{
  "n_layer": 18,
  "d_model": 224,
  "n_head": 4,
  "n_kv_head": 2,
  "head_dim": 64,
  "d_mlp": 576,
  "vocab_size": 4096,
  "activation": "swiglu",
  "norm": "rmsnorm",
  "norm_place": "pre",
  "norm_eps": 1e-06,
  "positions": "rope",
  "rope_base": 10000.0,
  "rope_fraction": 1.0,
  "qk_norm": true,
  "attn_scale": 0.125,
  "bias": "none",
  "tie_embeddings": false,
  "parallel_block": false,
  "init": "normal",
  "init_std_qkv": 0.0436,
  "init_std_o": 0.0,
  "init_std_up": 0.0436,
  "init_std_down": 0.0,
  "optimizer": "soap_variant",
  "lr": 0.0124,
  "beta1": 0.95,
  "beta2": 0.98,
  "weight_decay": 0.02,
  "lr_head": 0.00785,
  "warmup_steps": 43,
  "schedule": "wsd",
  "decay_fraction": 0.936,
  "decay_shape": "linear",
  "final_lr_fraction": 0.0,
  "batch_tokens": 131072,
  "seq_len": 768,
  "doc_mask": true,
  "train_tokens": 532100000,
  "steps": 4060,
  "dataset": "wikipedia_en"
}
Each number is 500 + 50 x the weight over the matrix's rms, rounded and kept within 0 to 999. Layers, rows and columns count from 0. Numbers have three digits each.

# layer 7 MLP gate, 576x224, rms 0.284, rows 32-51, columns 112-223
462483452565482564501493579517577549580503484518582470569497447440513538460444481544461498512458506505490462497547541492491459500458547483506502467403523451505554538496417460442433527494504462444488483528599531423543564439596441496441556520479507398595461493490517490534468464472529438499533459507473529447560482532547515444454525501522
521512482503444491446542456569518444481410495550550494521465533483476464540487489554640486616472463527469503476502479418524436487398417629556498474484448482541458599462512408476521486483415369615484487566418435443541530591456497492533523497628540588452580529538515485513447400553524525599465552482586503500459511573581421497544451550422
541517475542364410543477472484464479434507550518537467518566483551514453507556446582470517515500568389424488475423566553512526601487476506497486574584521489547514432513538531461567448521466536555459460484436466581427404511472421551529554483497381452516443455527504604456487432512463528504500546545499469451526432568494457532495546482454
530492490532563502464469559511495557573480531487517496590471434471465487462542482460550489521525562650482524496499398533498469479478431463594434523471550474534563489556540483545578560523525486454515445581527460601481547487472478504452530532440467534524509473539525550541398487447531492527570556567513534559458536578388506555510523424482
497479499508483538550462419563531469545491535462512518467379567509475518477505549468468446502553489499499496512440438499566455520528520524495439504516533402517458501413497456570619543477467462466460488522464524480527491548455440456430473478526482490556457523457457568467457443592519522486650450463515477431477481453507477424568514535425
482548439501499476433492533531470555464480562489454541505593464491548514472454446451557526455536454494514583513561415474471611368459496543461485549445482422575504459513491506560477424527457567531570586464448559477447511458477488509501457509543436488515507428526451528387434387529465580473485456475472520451475441581445503476531465435536
450563486493475539538448532571521475378572495458509552539525429473457433523483520463609549532520485437450479552494495461468503414467462585515610506483498428489557565539557490503416462528442508473515484517412411481565478503510547467470569487493421514551490513509443525572448419519596481495510432483486514392457506541414517472546563525430
561523553481455501594503459451554497554500410449542495517570626577422530489467537452499529495542488504496457473492502518493555483484479559500505558530592517570594558523539538434549595570593461440515456475526429545554497524470496512464471506460488473473534514513488475478495511406477583478401521482451496474479550467498483568534487433585
578528457459528472509538437489521541534516471579602466438544520512478498475491515419526474496513531500511414530493582451495452536495450437530439474558427472514477495467473452545447391474570493483497437535496430480469408508585447489555536478527487488513520508515586482544413491499397527560535605504433419544476552513454468490596505525506
494483499483465455506529551568479470487526510453550479491497465568472517465499486506523531611503448467493421471513594418474523510519408556531494461495531574541473475537478540652573523486523498491456462502526499448559478470541503526436553582468541481411578445570506534409436557502540561421365528518478614510561488607510527468648475470519
492478461640473567574490527507532500509422566520507499577424588502424535544566492483585411531468517508431589501482423488499565548514555463460495411484627541458479484467416488534543514527430483593521493478468411566545521469526518556494471492503570497487472493509557440455537432395448457488518466506459470465543562429472421572482522568474
496482497525458369518464498531678469566413527463536532392538519488465444540430447370502500484446460464456460473465556566495497547498548557493424364444496496622560499548501477584487468553502462447432458477442465547490451604447500394476531445508510486575516468423357559503457514539492494566505515435472471455534522475496420488553502554460
475466465401448511432423459438417515495535540519457573514512492495505400541529518451419458527487476562498402505445496494437517476482555442444573502516513409524475412420531541526538546615537540508504478405446510463447443554490580463548587516507430567549469424476517517480384417482485526512511585456487536451519498511527528426554502506489
490528473597495513512533492485465636643495484533487481553476427563475515598536486517489529524485546568441567484493547449485581489440534427478535432404441495384565422517511581474492496578503566430454554459522433414481457443497447491456464525495480453474453428526498548452481592515524529464608538496535518398470458430494560593479568552532
542577417466488452549553509511583513497479490590567564525492444521547466550561492519549426437509445442506443471571536541494516404514462502543406411547503513481454493471488464464619512534445550479523470453402468476408474532517543477481459462500502531505525500458524522535425363547510462451469519484516458572496496556546468502467464561509
601499473508479539473438528405511519521548495532550472441525525558483511485481462487454454544485510574555571551513489519628491487505375491495491501463505422535596464494464516475496487497465474531483550423418446544540564466543501617506480449499427579503479467462509439602518514574400473475581523463470577425416419427443483521532458373511
518504454492545532590495550571626463446479499506569520453605493468422473487413436429510481469446588465544544473609451474496468511546536565530466536476528571438463445549502517415519463502548596589518471602520560460450470404534553499457550528519464555565545489491586545576455514466450441458547459547563526452508533468459464559523470530433
478549546488573595534434512518547394486542421505523424469505448436498472558471543423430543458455494543478505428605458481496511507443495491466580503558499543450515526475462422554525533467514470507471454513454398464489512605566539448491541440446440435485468566553530597455493515456392516573504435458538521600519516559534393489553571563554
542560495554495548511457444537473514472511522476453477511465457500526596540538499467509485566514551465591441569497372561542535569431529558449447499508453520600532459509462445495459404429532580485569487570560468446520493542513610440527481545525539436452502497494530523460537419541473543506483497522519469549464429577634424547562435481431
491522559446493470535558555413528555473552459555493495560517539612406432456521566477570458502517486490444482517522512548468461418426642540511466471514493473519424527426427525514535507500565466519431459554383567545562555472435462514512430493467452404519478450503432479528563537474464519526521481527447375484470571476419448608455480489522
# layer 7 MLP up, 576x224, rms 0.293, rows 32-50, columns 112-223
504489460516506523496526493522445499540507517474534553439451537478447542544509497414584493541450532552506511420594522514557460497519430497499462499477517478560504476498569421556439570577505551550483480544537493534480529602488501360428505541565427603460519576505419483559482550426527525500464456488441448574543493554568613548431491559478
504407462499505484524477566434519419556459410522574542438457489390542501482410521407570455552478398520538441504460468484519404451476601468493422495506548562535493558468554615455504456453480454505537540455521491453632550442514401496442535455504536558504560580519483470472441424472483549525498532503446582477391545494556494484551431350441
461497511430485485572477502527463481551493486428533456488630487552559581463409524449541539508517540521420391504512443522494541534480499504514516499457536438491417480390662546518566498463520562474569475478551576513509439439523559526429513615471474477468481479481514529483534490549531564482472558528512543582443457442578547500509430490539
430448502501470540505444514587520457522528447497547504495564532518511473413413435518496515489582468516567523492588536517500522516562554497531443590520571482527535565471452511527503539534468496522461484596452363570563535492440492432553490471522488546524422527532489456467498498493462454547506465499447508465539442495617482559430482449489
474567529504500522466625511511481531539483468527583442539587471487522501540504502660494591586441546425483480470564530556595552447498556430528512433491554555505518540519606542471431459498565477574566460489587511591412501457503562502521504454466464462380502461548558500508567519572510442510393543547458490520533548625468465548475394472552
538491486512494436473486484442521475492491515409464447433657480481524439485468541444586535518546423524478493440514518441563405545531598504507553525532488444517439476514460402567505478527591537451439488547435483557465569489484477570527505445460371480492545490473539532495517462516435598535538562460531527623525420539549432494556486450475
469503494467602560542509493507605502423554492577475455535534468555522508426478530469508488583507540505470547517421449450483511478480532452514479480502502526526483556395422463503458576510444569432505525404475370467471481567523572556504400641463569514562452436501431490556453460451567410418501522562509434524499558634423487419578559490424
419413578505512502535554570536509528507527498527459496554507400499517453502563472531460422494477551442608500516555425386509425602537543470382529444457494470506498544566471505544424505502481575550556592502552575420483524610555523587482468460492481509558471562486487506476520477548517584564526466463448507438409519600508501567463544537513
512542555506363549564471535477565485545547483551627429495493475568506528498420490569465477559501398513549400453476547528509524471578503467543502556515525519497492527505554455560487532433523512555418454497512509477502532505519506461468456473519512575494520452490466472535534402436517519496443457565468520469492373553540570510505566450572
500455513366612424502414518534459489494566457505523561453504538462469528608471464571547464420384584532524480516444532414557498413545510458574546469490553541422531580560442566594415469488554483514462413536503516521560540483532454445437581501546500474576542506522487523445535465536463533475436471441544540499523442440558479447571483452490
532514445436541484449445542469576483523411558417494452386517542441508489523455492474538485424520541540511493515462573504496461440504438464489477477494559624556534526535496407472511558553512489449473539514527491411482474419524584483402503561484423507510418471458610408615504477432469415489562391512575392594502520394539524511457474477525
646438495543516537486351492513500489518488473503437509547471490428513455548439522581559498546571473538540486545505491534496436424410559388507490603546503510428449483524369508491522490491565551410548509485557442565486510541496536464493471470485512537419542486520482492472463447564468522412432524491466570556453553525520530467497525510592
559550573503542540516536538572569486519552475521521542551536438479496481475473554405520523593514481467455436483525499492483508564468484503516531569588582519435495528553576571514539516577547454555563523551483445565444497533548464521502485522480432503499560487438471480481541461470518419538516499470410548469455603463532504514483521504457
444485534475488483440526544447430457501463530501555543522477413500440521629512481511466422477534483562567464484446563503493490513479523447444621434569465460489505420480504510575475482534437548572544502425531515601573501442577547653412524560497523525547485578499520442458546480440443490529527391536509529559501490413457458586404441515477
525547484398458471579511464501495463537521609364478437493533477440545494488415544514471551523532515472511482511488479495577442541378537514510509614512482402486496518475462531426522476550535443521480443492601560477512515490422488531469506606538381479531508419467467527527545535455430522494492521490486490457451574503452476504481506530575
460536529388537437469593436515433405467449535589500436515515481547541485518449565421543497459456453562540448402417474505475442506475513557469465467576465550490489508525546448559505484594485603466446478460549506476461446450479433444502507589436502487453499519489532462463551463486567583473473487467527438548525440596548472487520491517515
541488549502459455494541393478521579551539496481460519546442469512417423539482586512468571493586366494418445416466541471510486496507493581499480520477551486512572472500529491563476475640472454429435549346511454539519513546518512417535498462500517423474411514506539466470529532638524553395401521520513469521498494582516395516408501468489
561536462529569469475546494438509473398466542464415477495497468527562598554538603514548438528523598464542407572479483510563520477424532500542538493565503424462468533470509550442415548504533485423510547509520541511567454523469540540535470540460585558430528361485442441444485468518468522374460530498531452487508506565507496515532497457447
526493459479561547524399497425499524639452547531512533522503458471547518484477622419434468499506540517548537598506481513503508556420434513514457526514488520491540493506471480491459451529558543478545469488508453459493455455434537449569443522493505538466538568531466535535505521514484499510470561428511475498513472499492530476451530372464
# layer 7 MLP down (transposed), 576x224, rms 0.272, rows 32-50, columns 112-223
542579552429483470562399511463496414503508533503624512452528590498468499487602539454542508525496523497500438448563420567525549423433425520478481470606586529485479535512576539503510416535541518573573509488473518566520530547388481450531504549487473469372539455509443542479488449535442450522487476492489545546552483487390445519517476493515
452513412541590538484453420447497510484472482491515509452505543534506524400407544549559445456492595442575483547489466532501406498471602508483507514523620442531518490478477478402536580572381465478576590547523514480480481515451412543485431615454487529520507528490497661451504448550472499464420548579399463442584511480418578556466425383495
574473440526530601475502466525510482560527487554453512586572516489511440471473396475540527442488486435534437524488444491487449541604506504496560516538416521501480454527461514543510546444449490474508485452536479487465538419517578421477521520478548549506514554513554458456472497502535503534477566619553476562480462497495578476532446538553
441489481456480637571513551526550531625439438489483539491499545534473527434567438426562481536483567477532580630532519475514519522474456519535495509440543482523543593550518437518491518561395462463520537536484505516556543456531526493455472441499504451488485505498561585572490437397474520488554516507538553584603508533608492496503420397498
462602472495423552461572554495485506520472482538595518571530477479512473504503533552533580561492485456444560488500438486530572460476470453532518443521515488525535530548535451556553515497605493546514420484455436552485504481532551493511555545522451352524419446526504475525565454552445417535486481546429509557498542517487492562456370481509
539509466501568568506474610535580546406467567492561525583510501517443426456460527567534484483504458535532561461433497451534481559504501482454449434529541391455600497496571440483507537422546467481514493506522529511489654504562566580564479549495475365488544465526487551596523513496427428510479411578449411569494440421555589455484495499585
500488467414427564436525482522474533402528530450473382496562520474473479487552484480518532483597529549471567561498526472509525517524430588494468475536522471353421413491390578558486469517459532567411441451552463412492531520526597493421427547478486527457541465530568460441496508523512447482583471454544461385478444556504548417470656498489
584509452481571487539519551473508452422481409343465516509535494541488455503503449473598498549537451494485477487474551517452505469429453491478457457512511469528586475519552582461429520502489504507560610472572450556537452603482486532593512538412499489459567515550534557408537520385348523444483514444485498555491527516484448566458447443529
449482539544547506430454476592424464486475571493510495519486467474464467510520599517470494454444554536495528589481432482457507600491515445548491484467481519448467491448400520453499482590389489492533593516461544527552465472506459545609471542395514477545464416464537438543490507500510484484582578435470518496493471484468485509500439453518
553522572541430495474563497547537516519486422525511555475467519544575481486491467512571583458467452541461514446555500423440423497526462529482520465451531477486542519567512479505488490476444455524489485532498457520514423454480526409419663510579554438535488436397480560450468604500656592524521510467617501470473560472498499415439497410425
428491418552523445527540492537559426507556564514536522512449507506479469507487534535512575505482486484531522504469453427508476478536593516412576477481474422493500546455493477471509578463479561577543446542507485480529555586540485523486560472452530528486595603469445491516549535538531495544462531523468573579519522415593488499589421539496
542455489503561531481495562511407520479478416496437473624625398523493520537547454504522445544599567579520512498532408539483492433463565422548624568495451472341510516496473453521501486549501518458437435477535578591501526470439429520409475444426565563467552467564431469472454542561541489536502497473470542600537537489533515518510562433660
531559473431555497513480530547431578498465493505456441502533339383552397393387504459494530525515515510466662503491532390416415390476457496498501567398483486488501458512488459527494456512553513498496464538578458584505487535551559507496495527513455484480462537453450579528520515480505471533505539503494489587576478448523389507506539531521
383507442379569562516506500425476436559544521515453502537464377473535552460511523500505549576521483510417464537561514586563517490473494394538463475530481491495531509502532473529560529446443499559470509430578485419461471562548539484455481532570539494637525532435574490479416480519440600418565407544499568520492526487555545490400478422446
484529527443449536498478455496596500490572462453494507566518555535471513471522576508502431500529455476553544454484529446404529565477570468516417540564511462484482510432407470469620492513535505541471526358520509503549513588481455550414470485497521469527480510517466527592457433490475552553499431433498393490511433476512504537560502489493
568514521523567497440543409478516474423495520620469479478501492453508429576581471505521447491455510530571448497455606489484484483551499440519480513547436511461543537546459465492587433565643565485564497497437465593564392398420502529441574562507452476448431489513516469461470406492512491469570354359501521462578522416538474472483511421604
481478410472463468550405535565599508465472537474464515506551464489490432525335473530562559471452524458596476512548503432568484459531375469514441554549467531507461507513417509439545460529459451547431442405414531454556422541444516425514444589450494408583478500466496534502532501423569495443505435512546442562518417583527562490507471481565
516469463479562464490425500449526489443559556494521436500447459460496432532546500480518564465473461452493476576533493536482538492481516489553508561407372463484434444415604548532335580504401419474504471475496457583482503491493561420536474451518497475419503485413451508468399561526486470476557564405483590489598399573567474466533481488425
541501554481523531548462505488563522507436498496544551521571597434506535437517573503420500521535585566531523591505493403585501492568491516480474590465492541476504430495482448510445443578538510474561513501562463561435469535553506495452513570514540504368539475462479571504451415420500460479527529510473495539450409524587553510452480536463